Weights of a small GPT-style language model, trained from scratch on English Wikipedia.
Architecture: LayerNorm before each block, some layers without positions, local attention windows, capped logits.
Training: a variant of Muon for these matrices, 859M tokens, 6551 steps.
Each number is 128 + 32 x the weight over its row's rms, rounded and kept within 0 to 255. Layers, rows and columns count from 0. Numbers have three digits each. The size before them is the row's rms in percent of the matrix's.

# layer 4 MLP up, 1280x320, rms 0.0703, rows 524-573, columns 256-319
098:101117166077168160129161188119103160038099130118116127084095147120126131174126110173133217153158162107090100132159127167185129126086117147105105157144147131175105181145062128099163066086119197
101:116079164143173108116125066167101115100171116132149095111092066125134173113137156157143134113119150156115103154108151066179162142137151123142124117204144119153139145136127133117136079186106162
098:155160139106126200093091140107164125131152129077138112167123112192200111140147128162163117114122117108149155149119139150122104085070128111167152117101082147141139216119185134156133183096143156
100:130069149142060102142140096137128094162194124096148142120111206104085072121110115167073118079176133157126143081172072142119142110101132162086134099126113124106135114124135088177145140122096135
093:142123155080137141115114105086117111143105098114115105100106182148074104118160126140120123135145102120134093156129056112109087124104115119133142168130114072177162099152144135113070181088112072
107:149144142106123182072090120123107158165067184129129127150153165165162088148114173077108129089102138075107103089104072135120161166155156061123088083138121117135200167100101157112163136102078141
101:114103197100111175120154164102096126117056141092101120215091110085115140110131121133117195081100103116100147100148101171107102200107113072128098159183101147117137158126113069098070158110165136
113:140093139151140078117133079115058073178117086127137185144085120138148145190093117150085170185199119129147114170121064109156127068155139168128103087147152141118100142088155069105195116111156160
090:044085134145173118162134163119139088161106126092163145135137112163121143124138155097062124117103120181095139123123171067142127098165100126124078151153139134132165115192112128144173147122111186
101:130155106083102112168127194114153157180098102139107190108110086102065134104173134141130049107168113161139168164151118153160121132153141101126060138155127168124101126112079110132098102123135107
099:077140117098046102110085128185066118089144171156172135069133178151113087118137195173116133091205107155113116138171137172089130144142171129120112135154131064116176116164164181120175124101174132
098:159143089169189136060085166130129079141061156127165072110144145141135123189167102152135184078095144093107127130120123172126162113128124150154125142143156109167180117111117123168143136066137123
102:199149112156087094164076149111061194134152220135154111113091134137077103139095172117131182139096145122085157067147104105114136106110135062169033117137129056115132100121111135095137093118118124
100:131154098107104143110110162122114143122134092149141088155101127100174181100132141141130096066124131102094140150119159059148147153106187128138172120092097110119162118117122093174139180101177121
101:150084167209113175139117117064190168135109122080072146037140137132138145143123120106079114113134100090101123171168111104114133116084174120178162148139174119103089148122124116136078193069129144
111:109161103091115136129153168111077128081157135112134108107075171136137110159057121155084131120112103113083140192125140146135173127125169145131149151157162131051105099088162133135136095154146135
098:097112126183074061128113089156139115221168132130193110116116145137101159147121121172115119103150150146071111134149068171112101147138100069160144176142154113163184125173106148123132189158126115
099:146119128112100124155086122113151141120103072121139114097175136095144118122056167157150186133099140104096063116150114083132098066164092139170112118143128134149213088073155081116072129129133129
095:127137136122116068119072152089114113120127177098065190130117114154095153168090161140089107083140169125131158094131167136099101144154139142105101108119123160164147164195109127137123183128136077
107:128114111155060080140136186058207135162098142102124115142105107179152118104117151098087125082155100058113179123186082139168100124134114127174094129129168143135134153131154075092071138135160149
093:132052145159117130052148152148146065116120081136135133153097111107062151126078124105125130100195107189146123132164144087128158109173099111169118117130145130159144116075136145105045168163104119
098:164145122101075088160161094090150155165102153101098112111074116078087031139131094128103131114108114150132123162150094141171151095126093140201090188099137094128208159113129101145089117127133132
116:066130090159088143139148127171157137158119165074137122173088153143079157127130192180099126218077135131164185089097119153116126146200135116185113144137200102122105130144112139114110114093186126
103:129151142151143121186165130130119128158166088116147143172160098093139107117117159097125161061106102128094117150142086106121117147108132190135078124053160148140157096095102134122149168063162133
094:135097078145129171042110142164100147098107120094066143098110127145159124119123095142094082143176186134100131182190113110114131149101128201099122142157141165130085174117133171120154067128114176
099:115145087138127084208025094122120170126101112127095151046106133116162173133176099153073116057173147143066087090118112149107123118114118178104111128118168169074167138186135090136074122139082105
097:155124123074128086042117103095144137207095160133121138121114110106146133159160087136123185146166133129186091107141113069169172166139197134149080095140097069108134102054165137136162095119174166
097:151113104116116163071149177180097098114112134095096094164088214070104148077153074147134147110089128199124156147126146097142123133129177184095088155164168124110145121062122119187121171114127127
094:132088125101123091102191069160168105114134114113158194157146177148138138072155126191101119099117120122163194096107147161093171142160114165154102092069130126036120128078084157150132133104122149
099:159076140087083158142110140175117101108181138156127166130114132181087161141142149114114112074126120135107154114109130148101167132156192142096199105088100100125120144154144139078135101165123132
098:102125142140118056158111111155146100156127113133147142103139091100142090190101131125131143060142155157105159113150152170153101037099109093084099117084140165108165063169130111149150149158162073
106:120119094051098132150059119106141155154111055134135115070101120129154138115128111066166131150108146104073155165133075078109136129053133119117133147112090134074117132165146170165181112142064124
099:161185111156155155144177105110090140106133140114024108193117111103141143183151101135056114074136080110173122107111126120125117120100098150116107153186172150127130136144134117126139116083130083
096:111152118053070157101200092154161120175145175101130076124126129113200109151153136116117140103084109175090126136162151159091115144175174096134177148129166170110168116136158107176091107114154169
100:183090143158071146158153140112132142152143164145127083143108130155109103128102146096154133197106086117097136076073160147138120130165175104151133156172166075151143129099142112208145147135178153
097:225114138114138170068080127087154144096071115099180112143092079121141122143130130128089171110092093139138125166132114103088183215164087168149163089089168076173087109070177191132118113152082089
100:134152168098115130164174119106143145131113101118173111111113129152153116135115123158174111183117196120099140124171136168162136130118114108098143135088147123102095145090112128155141189136052147
094:090182133106108082119075146123138148085181068133202182139121101159162089163107114099146113124123143111097171088116047072051117153131161113157110106153105207093120132128181137107108116107150133
099:122117124117152091127169128141074115175128133124126141090109131099096118101124098123173089118107099136195089189115151114191131174144148151158068124131133148126182140087145177100077131158107097
092:086112158116173164093149155141139082015102095114143154164122138150126165144174120159147139133131066190137082146168136142111117077149140119127121163091110143075178147140112133143030101139104105
101:139118130152085156133096150162062140179118095072105113117118166177117127172091118090118118145144121134081106131187194077202091083101089156125134058096125105114127127105084116191155142082140162
097:143119126146106173083100123124123173128121156145133138118107139157127113204116154155140090083099163117126124097074124129128196107121133131101111117154110125093125212093097122162145157086102092
097:133078199110137122152121151190099093091089115103116148182148163127155151116125113140109137097125137130118109207108116072141113124095125138130088134072151101118117109109132155125139126107073161
105:160102190152144122125147167159099116146154118129054137184143134116099107132189150190120162084136121116094115071090130120105109127167137151192118152125103159181102099130094184129063143159101170
106:183090114145151080108080158152123086113068165105111156110113104219137156148145091078126146124199130084111086150116152138130113098118088124147136126109125121098156211099163175120121095102123094
093:132180135084120197123132158131058110105123105145107165124093160134088143093195118146123143116102139115112124108083147178119061120142121175219151077132219150089150140165120137108130142207109146
107:140127066144167074103121079153117105130200130157142149150142130119092153108062116151096090172116110118132159085099077131079140114166135117124146118125099151149152084133113090132091097163094158
099:083080114135139142183199145116163158092179100113107084127202149182174185152155109113093120118119143140096120109095114156124139066154065086157135053182152095109156147156135113142094157067190133
102:115153164115176157133090165121090114089182156118088164149134135143147096084144147158083159118078096138171141115136130136124128171141181150098155109145193067136150112128102080124106117099148125
094:173140171123096144210094137112095094074097102147058174150126053117131123142188146190133045112093142103139101104193161129117105176174161126114147169107104139087072140131120116106131154172137130
# layer 4 MLP down (transposed), 1280x320, rms 0.0694, rows 524-573, columns 256-319
100:128117072147111082166102143101092085122061075090139117143107103124153038125143120133040164117163174131151159100131107108096143133141088116138053106141151112140150166060106097096118107155142135
098:114120150102170160100103109114095088055075167176063155143140100115088165147129127118127116112136160132119120116047136130094116165175087202126155123099140146138120106126155088131097114081134146
099:144110112145148208113155117140123147135177045159091104126145115114105097058169149155166127129172151086203128117118159117098126071120088146147116091076132143120120128127139104127140077085120113
101:132200159127151095089170130172143055155128138130134083135111098089129148150122115071095135077159153161128104079154068087195121130114151083116144124100185158120203142143112185192166161147105117
093:150064100108172183132154151120107055126081079136220111121150171149155083085076091161061141162082084143086105119144051107093126109141160109158114031108132212138105090141102160114169110125086137
099:151129160107126186151097092169110104087175166092103144085117144177139156163147092127138147134072109119146144151180104161113175173118167179140086099126174114100164157081140152129147118158166152
100:112038174142127104171133128137143157071106141081128076203125141092145149133116061110152108099127124128151095093138151135109073114154144131089170076181039157099093135120161108091101121072152082
100:146142168165161156152134174177153055170102129109144128095174086146110130129127127083099165177133156109170109132072087074141126150151118121156119139113071140150157152129139108160147102094099107
100:088103095183122158154110163151105084103080150188166093166147140088122157119149145149087086060091124139161151067121135157113102135096137102139163094117098160131129165154136145140095122104197165
100:178133112147124132158137138116091126148125150079116127101089138136152097102118094106146090042107146096098120079155070096096129148151114185135123158155151132131065156179114126119126152100133120
101:167120120178113093123066120132124177071157094109150148118073139154168114162160086157131075101103159137112129098134100117142087095123116117080088197100100122181138141133154079163140139110155114
100:075097166114121127145098135120146088128122113159123189115114087132140204079099130104137172172132130102102047172139201116173105117137179124111150114099112108111149145134104120113155082085115106
101:193157086123072160077141123123130131134130108093089124138139123155147131156083105127127078115118203076132144156128136168144138129131070125053153133146174090109123161107091109098145107093129142
100:187168121125133115134097113114139166054128126147114126137099122108183123152075050113175139137146051123122147109123067124106137135105069063171124158086182086063142068145128196132160091094098144
100:131131146204062150116112089074158129138063130211172129176041105148148137187111178088144154125105132155151114128113153145128123136109142169143152133115139129124136072111100177112158148158147117
106:137119130071177155114133059156060057028112085165141191155111180135139127090099123142106138135100076113120114120159180074154098172060105112165104129120133148089104156087142119133144078136185153
097:153116134112140078136109131139098133168169155142151133137104089155113061090092117085151094166068162154121164090111154161129127138136166122121077116141127171146116127113147139120087065196125170
101:192111118145157101076083154104109092104094102145125111092124184116144141064103123114095156116081143155192183147099128166161154124156117137080155155136110132125126124188155132159151112090137144
100:090102084070147175088128052100148055157130112119203140141169111124184151093131144095092121149143115119162120142144128116182098176159148107166152140137149131112090171094151146104111075034078164
102:161155173127066097107106106064122069124130111126090112105095122108151137149099082129097124115079143100118119175125111139142148169121092107147130153091157096084103138078096072078164174138138113
102:104156139162111129114136141144114139103163134118132126112184075066144131187181126131162099177113105229147129181156133110125101114158156127105153124163108146146135178129091096074169169124220178
104:175152111110087165082153124131137168159178079147126101154078105132087109170083128148096103099138129184164169175206141184132068115140089082141163134125085108102195099173077100112158100106077172
098:120121093100107086185123145199139146127129130108171147087165166134120150087088124131126116144184069105152139052148130152158163163170108123137135057090123144093110102108126129120175127075156170
095:151190116172146072086132143088195149113065106124135096178139169135145173142127099132093112125137100139202152163103114097070162135116038130217096161151095092097139181165124077147141112170165116
103:146157149108141154163190166083079060134170160163104161067139132157118117156145092167102126153159120117149145059141108141133174139097149134144182144120122121118170121139124092170134094163133155
098:107144089104105060062079119117112176159084138087139127112156119151095091123190068134133122149109114145117121153174144133142107119176180141183170128152118126130096117080146082100081170142115109
101:132161057177123061116098174100145160153200169125114123058081081068118123144112147123128120144129169103164105164163053153102128113072111081104180132139096098158127120092111084138104145061100106
095:141185071125064114112096137143113156118128126121141057108142179119114141065157130106116146097163106156114100107142090123048112083162110093189127058086117152153083107172093153126104131096086155
100:088169088152150110169121115122167122146149207102163182128134159115115054085079100166181136109139116162092157137140111158127161126183146152127127070074130195124196093106096062106093110120100193
101:142113068123139103070151138150163184127129124141144133083098087140122149053108110170105120104178168109116109127165114171219116143095120099090122154116186076081139098179170083164080106147105142
102:124142111155180139087125095108161108175160110167157106167103123075119125089171148134191150181069068070111167118117089139181196140163116125130135181134124111122149104135138152087157130100109107
101:152103184106080054093121104134135151134097122135114107167145114113143100163137082126147135099136145106142140123203113109089111103190106197158121156104151112105140162134159145126062084125159136
103:119065106175147193129089159079069138115071112080136143116074140114138113178053087118177153141095114158174097118151152152161094116105142190112126134148098149134139169160090100151165163122112117
100:119146150102116160176131117097192097125139151132133129162147115130175106154083097118117170117114102103130156077114027136125147123102096135074126106113106166127133149119190134077110096175124255
099:186120104096099084151102127144122109084124079093128078149143105146124152165170181170134149146105122092110156117120187037129126159081155089067117089246151123109083100102145056149104119120167088
103:136110103150153121073115156170079117062074179083147198167142091121120174086160136103134188148125139126169159120184132125090169144063076104113132112150116153133177146081127100215099176116093110
102:132130142094118143098097090100124076107191149115147127075152112130183144133113191126133158102128143187154159155161189141093112108104171080194091114138189147117113114160127183164082182142102109
100:182096139185128115138114133080136104134112171122058151136124119054080128089191129156085113084106110056103081090156148159159102105153122100139173163174121131126191135167087157129105171101101135
098:106126104220146116082134082140161148130139085097147149159093113149099095175196109085103135129133078142117172123155075121089073147104098114177169109182139148064144129139141178130155156131114166
096:155136116108071112128095086131119127154124115130126144090061089165148137174121096085097116132067144095183114121099111067081163152130109133155146098179140081203186131159134091171195157130218132
102:126157107166117109092144104117176203067191098095186151165161128200103179125145066156099155159143140052108081151186111085100106096205130115111143130074127097137111086158125090143155160174097128
100:127124125158124156093130153166121131117145117125160132103106156077131149144119167136115118077113138083150115098186084143152123141101145129148143135087145133100122078102143097107116111099137069
099:175096096147115129096130112144120155127131106169147107129103161138115138086131135168161111132077063143093136126157043149170152096175107114129204136098134206159167090105154145141184122110116106
100:135137084153093165145143157122153127126096116142096107108094127100148114117130153159111102044123139143092171151098087151151163130092142158109109155123108139183085110094109174115127079117161176
102:078153131139119131119132133245125092095116167100170106139080099165133137135139124097120083125174140141117146165152107098146141134119100084094063123115171090107132176122148110100114098130128155
093:121141143186113170077132048159118164123101113120114106107153077182101194139162140149182136130103117145109092136129150153099148138122134108109153204109098091170130134066130102130152144151107081
101:087149181054146166157121165130065122102131110151116109123154138090162091143168159127115145076077160086111115176172159227152106192121123152120118183142137147099087126131102160122169148114143122
101:111091049117197161021075132072142093135090132115070148138108067146139152105117109121142106120152087125162168144221144097137101137149094161161120059102144152148135099172083109113164126130111094
097:035164157137168167027120128172105092130043130175110087134134128096083128117106151154142055130100106088127160103160124097119121169100108134167140125102157138118100130141110108192143126058166113
098:138100140090178115136139126100128148146171133155174169070170103142151101111141100122107109099126125124151159056109124103139214116073079148083108114097099153115121100146096135081139093171137135